Part of a small language model's weights: width 128, MLP 320 SwiGLU.
Each number is 500 + 40 x the weight over its row's rms, rounded and kept within 0 to 999. Layers, rows and columns count from 0. Numbers have three digits each. The size before them is the row's rms in percent of the matrix's.

# layer 2 attention query, 128x128, rms 0.111, rows 109-127, columns 64-127
112:514519383482471542487585500488465465504535552529542458479493468496498579491551488507455489504559509498535538559560489455474498494504448476511502514488426503415533523537493489551555579528490439
106:549420507506509508530491526490426560483477529410476471446542486457582460471490510517492486515505448463570448455487546484492542463511433456482485598491488497520482498518513475448455542509419471
096:542518508451483493486498467448514514569538497519542491529473458528506485488530519465500544502614512497534497513481546510477577492446487596542494427533533474440469513468553551532518511497575481
101:560491476485503558451527493521504548423534513492550537504469468496540527569536471542476462457493501470464519463478480506489531513541515567517467594490415584510472520569543453476492565514457489
124:467494482521475463459510446525536548507410496500489483503427552481489524488536526395549534436540456561484524521461467582514491491443492519441457419499503547508539455433496510520518439527588510
141:523417497531600571490523503480487482440498523498507524526505474525516459472484524525477457525478449468552511524510500474514524556521467411452524488502465550540479504524485443522516452534418496
099:512512541523541435438414544436456462509535518449505427489506418504530466472431489594494513579431435503574519486541492495505495518529474487523488491546497538492492538468537541555486481526470524
097:485521466477540491494567501468518452447440501564446547461518399468507446483526439546545587530485421551492527455437476424510478605555509473505454459431504550553487526554528392538511509551598471
108:509517585541512451466473473467494589543427507545568552432461565458450465511507427522467386514449542500449495520530510509486477495480504486487546423521507476513520451536463436445537448502453483
103:429583524504466423483499480473487561502512527440519494541478506531503543519499460529567485573538472482532525512523488482554533490490489500521508514538494551412474455480516515561487480538504543
108:512486533520480591482540533597463605444531512503506482431419474477496536458516464525478483466480535493427469523580530505533428444482530517455511466536494470525506474492487507528427394581496517
109:513545499496433499468531422538468532495478483437502451483564532400486467459509449476475520514516477452483497484485516562490484474556493532513481445515494511502429479458468526441460455541498526
114:492497493503513512484542496467529542527392508572525412465517584495475481516462455488479473478477529462446432509437508527529451531546481484517502495552551455499585530411546461460499444474477557
119:447534439473472546527491522509475519495451468489451545473488492530484459461469411478547546487490496420487516494582596512479488570555552482541452525497534451457511551552461518503433547543497523
109:489475559514438532503440506488509462468466474452419495532496522547557470466496394535449456518479542471472540526559441502636478495475511548488507524540488507513460531440506484479514530502457552
104:463533496499511512573558473532564479494519539443544488494424493475455501478482471464446522489565540459466416488585516509533502531447476458493433518504454456489539496512451541530552492474589519
103:518577463492487483537514546486551392483519543526571456506431471499442508560448497503468464514541453607499495452530468475523554425572519496549459447443565552527563509538499496505507515551471469
098:518473458495531468517517442455565449446587481510567549471512443430485527508534493534566493456496537480511489526492441504451564472469569536564516485513551510559407472497460559474558508570538586
097:598511528476460462435495432589401455467487511504538497423495501455534457446522493494484464490514522520449517453446530510458550508451460493502508512501556494457495515541474549544477527578518445
# layer 2 attention key, 128x128, rms 0.116, rows 109-127, columns 64-127
105:520557581525549486444506484472498519539432533488528417564526431480492438412413506504484514461471505441504502504504509508545503436469519498433523439509520452565439477386496530550500525494495556
115:460566476517458465517499508516516581548491490494549438514427581498516508510494483478562561482548491540500427512491525490507495553490512475459534451556507582485564407530488552445438451436464504
105:478572508512486439417531502494503544535457508427513413519478471493556536492502432443497534538542523520494537520502515480485527499435533498452523453462527420501494468542482528463540511522556520
081:519459470556514531501450525622488515477478474603501470527424557517529529456498449532456494564555478494454580550435523527490528484471515491567486446484507487451534427479504541409490444514513481
152:470562522554502465512522477513518551548443494467540417467485531508419483478461502493490539533509509525495449561473529503516477526480495556521523451518597526523438444469500592480517419473546461
104:495540538515527501581522474437466500507518438491456578508545521494516523474437555556523451434407446473499546462470381425526475523529524471441496500544592517497473496513530447536527483509484447
150:538578518533481463491508477469512491559429544460554390580529478521435559486476511451515532525608513503524525499456488447479481507433526529476506435540548468505492422468547571525462427536526482
092:560430569449518519515495525461531482470510490463541559479507512501547434576419521514435553508485491535557498530414512519477445447526539504531540513523554484569505487506547494510499453480538486
116:535591512555496477499442500516508621557459507488497480525566633498491471509469478466521527470526459498542472483502557468494483519518462532472594443537504551450504564493475476447511447487510470
102:494480497527502459470537556546511468460500532541457541504486534544570523458471418521553482470539511450501474503525517452534431466550491468550461539501578518507459492508526485497397558470501529
105:499512532531476515562429442570482551483548491635508510533468496547531513396505497473476529449440440549482483459511485543501435566501569432521494476490456512443471492593481470498455474564428471
113:541475508536532574541453563528503471482512435513494643555492542509442512485460514510478474454478433447510481471554487510483491543535560476573487532458480488531564535570473435410501466481537539
115:497548467532452490487487559544475458505484544481468478459480575546428436455523448482496498525447498495467578487542539410420480474447537496559550540509500568467484457540543493429461447514484466
111:561446486462521479493515460524554518553472512468475495499525497473501496515524496513464566482473573541541440528559516541460454510488512526496516502586461543428490507532483484542553580533512509
099:456490499581508506478535453504561424455527507509517482568510591510573526565485427532520443489521552523437506553557485466513477550460438538501526500522499471494494513485508471551514504584514504
107:539460445472461567513542504542557468530430477543428519536465492455490501499523515471436512552453461484487558490548498564467515457565481513514530576448433546468466518543442498531473543409431519
100:500465435469562528463460515516494594503509494474471466528481503492510540446472486449484437480493471454514468486438457487481536413522524475486525538568525545512552492441492471485453483468447560
098:450427526530557521455514436441534529542469527517519486504454502487485509513483449531539413466511460476537515541473433598490542445505430568508503477489461483523490447564480559464493460489499506
099:476527425464525438524538557482511503527532482489561570494453478448457480556455557493492484477485467458490459518457502545525488553544463427485516435462484558520444541529456496497452504471478545
# layer 2 attention value, 128x128, rms 0.0673, rows 96-126, columns 64-127
111:488527450523448566491468576519535518484460488584503534488535564433478509529509477540522538461492519555577456482547585528509508467491422469493532497526452431521491472459483489399487483492491469
117:470456414452541523551444491513532482481503508464525469454557468478381492451502492492478502529462502473504523532465568503506536519472480471511522478524527486489494527500569433471498524524523429
109:532434504488444482463493510469471476492501535498453511517512539514538567469519488489479483525531548527538532518484521467491560496452430433449487549571587509491527426517514450508498469491456461
096:576487500456505484520548485502502533516445503502502526508549475553531520572481541562488468644535474550465544475475507478548441498545394519471558530494486530475539566485439502495488454442463425
111:460512509467531518435565549466447540570402611521494544445427520514549501523563481495530471533478503534450424480499498495511487478552493511478513443512514552449528439498474450440527501486434557
109:493450488484453548429491481512516479474542475504555457527487528557464513428519509501511512469501552478511500540444494496516533478528524438515497407514492517516519474547507496518571445500540482
129:595480528497547518514551424462477493570519513519474479494511467628527578530479474491492500476503532565443507479483466450525498516473483468439495495550549436384507535492475469458486477564517414
107:469496530503494472495572465526452489451547516435471527536498475490492481437483511517546422564523536475457511492452520473499554491360487450450443539506497514499439553560490520462484540420563466
112:530505459456447446622531527500495447497477544488491508475486572509474479485520517464591490523495500477500567568484477546555548581520533483529482500546496478521444474427468493457458519502471454
111:556551555546489527512523567509522462538510473448509537478500513512485429553446405507465461443532508484497520501542492549532443484548521567493556459564519489511480504503471501465540416479510517
119:433487464476457477474428486438488567529515532498442508516530490420513508538534468480516496447437521542524510464471452493471524452530456479455544558512455465513559470496504466514480515537484495
123:424510439476491416502563501485490469440513500501462469474545488488544501465496498469467465486513447447564482493520419545495504469530520501488440482502495476534558531460525511597449463400493592
124:490393491466541533505572596489503437512539507554526446456514474454509468524528513439511536482548421515521419528541452445472448505459549539513522521535539493603482461499453551492441491565454438
105:452485517497487478503535478482493479463465561531519513527472577519437531548502516462541436481415494493487533515484500512500478408451539520563538495447477489466469526527441615501495515536544495
107:433481525472516489500444477427457445507455490405476429546560481543522481504481539480477518481466506494547489509505498535501542512450558469473483553544492390481517498544481461518469560563492435
108:461539498469522490421469524545475474488543433535479462500564471520480503480474515460452508483570569435531525500553543504438464515546558538485494438493538438441499435500554469480499487486527556
103:476483620477519540526487540484527514515512503474509485495452501588488413409419484467457488455447472471470494541579482469527514538489508488511551482472527482460517493507473431515561471488443576
116:540538440477483514514551497483507466483540530466443502532560524466512502515458512519539483568539445437552542480491547447469477444461533471460437463467489527435472507509492520569553527449511558
116:498492499485473426544427523548529472496462496519448511492514523487436488537519566454519542487481481538540500533520536525498534615595510560483503493497481443435435497434520435529471492526532428
106:455477497497506486486571524516427467486422538539527483518501528536424556543491525507430445555504516437496448484511508471542478497468489489459469485509461508526539534532429476438538457483481444
121:412405495502506591446440426435545441458505523497513487481542429517553497487467499530446510546535573506549566495472440511529486504498425495484506467485518545487519504559461504426514487500508549
108:542501577446525598533475496536539523495497534528504506502524493457420506453445502509563504515511444453483556456423518510514434495562435565522519526513533514484417467501470470509487558473493560
106:469547594578542509527528463558539396471517470498515506478476482468494445476450437455469513523475483484458508503549495518458511483448480470475481567393484505474466482487555530559500531509510573
118:479453504518448530468432521463507469479531450497551484518486462527535429413448497505466479528497545508512593594482497497576463544511443506505596526513531468510523460484494521496458535469546560
105:486469508536525495450484448502519558519523502452445496548484508455598499412441465516501436497503542504544410526542542504531524557536616419514491495474522508459505571522521464535492501508504482
126:511513498498413494526507492481518559489513544458497516502461506551495529423456543506516456464512459514558489487473536513467447478448557516564482513590532453477479469537511485511515525470507450
110:539526488517503524547544493441551449503529481540529503476512483561521526494481519518518498476511578502443483485435430523460533446446443456437482556578472529492462377513507483461494498456503561
118:528486488475478484390481489480534571569546499444456507427509543421504551548562550547482520507530465473460504508387517473478461534483540502548504486437483472508521518529542504472438523621508501
110:446536551406534508525575526506519507511404439477499436486532484482472512524484448532539523583611461509554504500513491483551435504518491503463499471457440519508552571507496528524497482493490523
096:519550554515570393437449529463487492483430478478434491448531494505459417498536515557441532479561597562515551474530572542469516488487498488490551518512445444525495470542522446465502509594476462
112:495509517510457511546566552514524490477531558519444499465422461517519458561521560503485449524539407422479435503524488498491464458552507483478449502519526571569496510462470578517505482450543489
# layer 2 attention output (transposed), 128x128, rms 0.0601, rows 96-126, columns 64-127
114:488480515541540434477533420433464453523483555532489536432449451574530543411514487450488521599515464496518504477491522560492474504567388511505536477473529470515548531495463532481449514468493482
113:522556481453541514451471519512494425510410492420486478552430534544546508488500459458560562506423532500490520471526472544443486512487574460531464542453504412521494547472439556493518472515517558
134:505459510521422560596535514514563452466471486483508476540514495522472474508519552527520462529563419507492470440559431517443503480538544499423459498476486487563463571495496497489521481559489514
102:529466507566466424518498487486486412456576526472559411519520505480479459509451508549501551390529564519498505428481470475468491518497507478496463607458485499482524472516527523492510481492501511
112:537502432534533482540555491524455519470566458384461462572557513527428501530537508512468478556514514458483458524474464505494489500519519543452523476531470530483505554511502470507448472460554519
109:507500473459513562533489552535472503451469458440400565438482492424479457487528467450512531508472426466463545493514425518540417542485453457491462496505495492500432535444523485460545497555480514
124:536514448461422466513481498486513516511546442432522452455517544462544493513507520527546494424539515542533513525487514492483473430454488511581474505486485529519463589476537535505504538459528543
108:514487544441479532477501494588584493500461454549518578536547527521446495519534536486469474469471477601474467512535491467565482507479499439479441434512480548546560483463515531575595408563535520
116:497531513434479478468492505545514468519404506518509561512476523506445502500486512488509505526552555517485447423511502480441500410490395529493452450506509500565535469475504483539491470515483497
111:462451487472511466506547517462482515548548501514457515540542461479501556489511563459471504431497488516501432459534546503547555471447506530547537463483479523445529482495501523459429509440499424
126:546569466607483428513531478460435566498489494523557505458479514490527426513494523536538451518529400455520481450515455527452479493519450527405536529609548524476468503423517521506453479506514481
126:436444501514446516565485516495518545500549501519519553516473513420467473499530555564429399497441554412537541488480486459507509498522523468493592494548501503512444512453516494446528500546404549
133:557550466486533519500431522492543496535532498502491522553450535510498560539449535504477488503488470434430417456517552415487543467461472488451544454503510452473489534588482459504468530503441513
111:524481431490513478596529535573469452521584491486500609497509484441472500482498389493482587431550515539506533483534494530412494475541482505473439496534475488494507500446451462541492471530475486
107:486490446488397487523508532461441541492483463530489483397433562472492492486499573553536497507504497543604524523426492497409527479519519496449528466542509574491467447531565489543540518521511490
111:440446497513492539526504547481470565487476460543463497492461543521497555458518569574511474519476521468536461521499475527511486536446545416547567494503517445518483514505547558442538509506479510
100:541539531483516520435469466516479542559505444544446473510470469514565533547525451510514516564470502462505460561482573500495539494447545531503489498467480457545474417585535593548485517502574492
112:500472455496475498493562494521475507509486464501513573553473426532490478496568468501454584449560539488540543502542442531462539581489498462478479565552507496512555520480508559507557459512553551
117:483576461475566546428479491469498474518430535506519442542460540572516501456531501501510511567456567510514477455490556570464543451461540498515516500457589517586506565591493540462473513478502484
111:486471427560486561509490514483423499533552486452455533497560552476456554559564528481530475481425520554474446489453504457503483504517457480541539502469450487499486491541551580485547500458490509
121:530539475498453498531466513462531529513473504486465535451472511465541490486544465525481489447514477471557533506488480501487469539532506445503474570436481462550490464435574479463416476586495559
109:494497539491486464492524470468533419530412553544470438531446415536512520541449447560507565464541556482464513422514534467472524516537451481498468528408440492546531475509468542512490483484485472
103:441490470463546495440463456448573542577487537532529535568540514504568553499544415492441471500529493523499512520541608479500526534547565470541486503489520470514487518559451556537497476521564527
121:481503511458484528529476455498530473491483517518374470420516448512457541508548451460449501520520440446464491466459515547474483537496560486440438485454533476535474483510547419528515430551495527
106:494491513467391505528539540548423585525439434495529570469434426471522483513561450482473457574452519534591529513464501541579498485447493516513481436546537467546429527467524547491558464532562551
132:496516565458469577572547439505517447499481524525517606500528502495551481468520488473467571523529532485582445494523447534465584563519484461441483445514567536554484503505538509549528483536463465
107:462415504400539469525453452507577479526488518516497515500549493454505476515498498534477460510623452513481568535509460452523503510583439531543456446453527534462518475476506462462475491481547547
129:520542493528535499442528492511430504452434513480544449506512489585485482487502401459545474470490458482479546464520523506465471523487444453474478531550545523445571490451508433570565525470470524
105:557478474592542488459488490480515424475534486541496456520453468436420561463533519546499506397432562504470510431483488439498555558505527467505479541498466463488488494528516568477470511564496527
092:490472463509452547597514487442501430503541516530486410450490482512467613463513532506593508520412422538504426553513465508420507578533503492448506498454496440456499492515405446522497540527490533
115:451468486508532450485479531532486484514557524481528579630556491455504501548440457462470477474505523501483484544551493511521502470540447478500525498523550480499547543497497479462507499508444531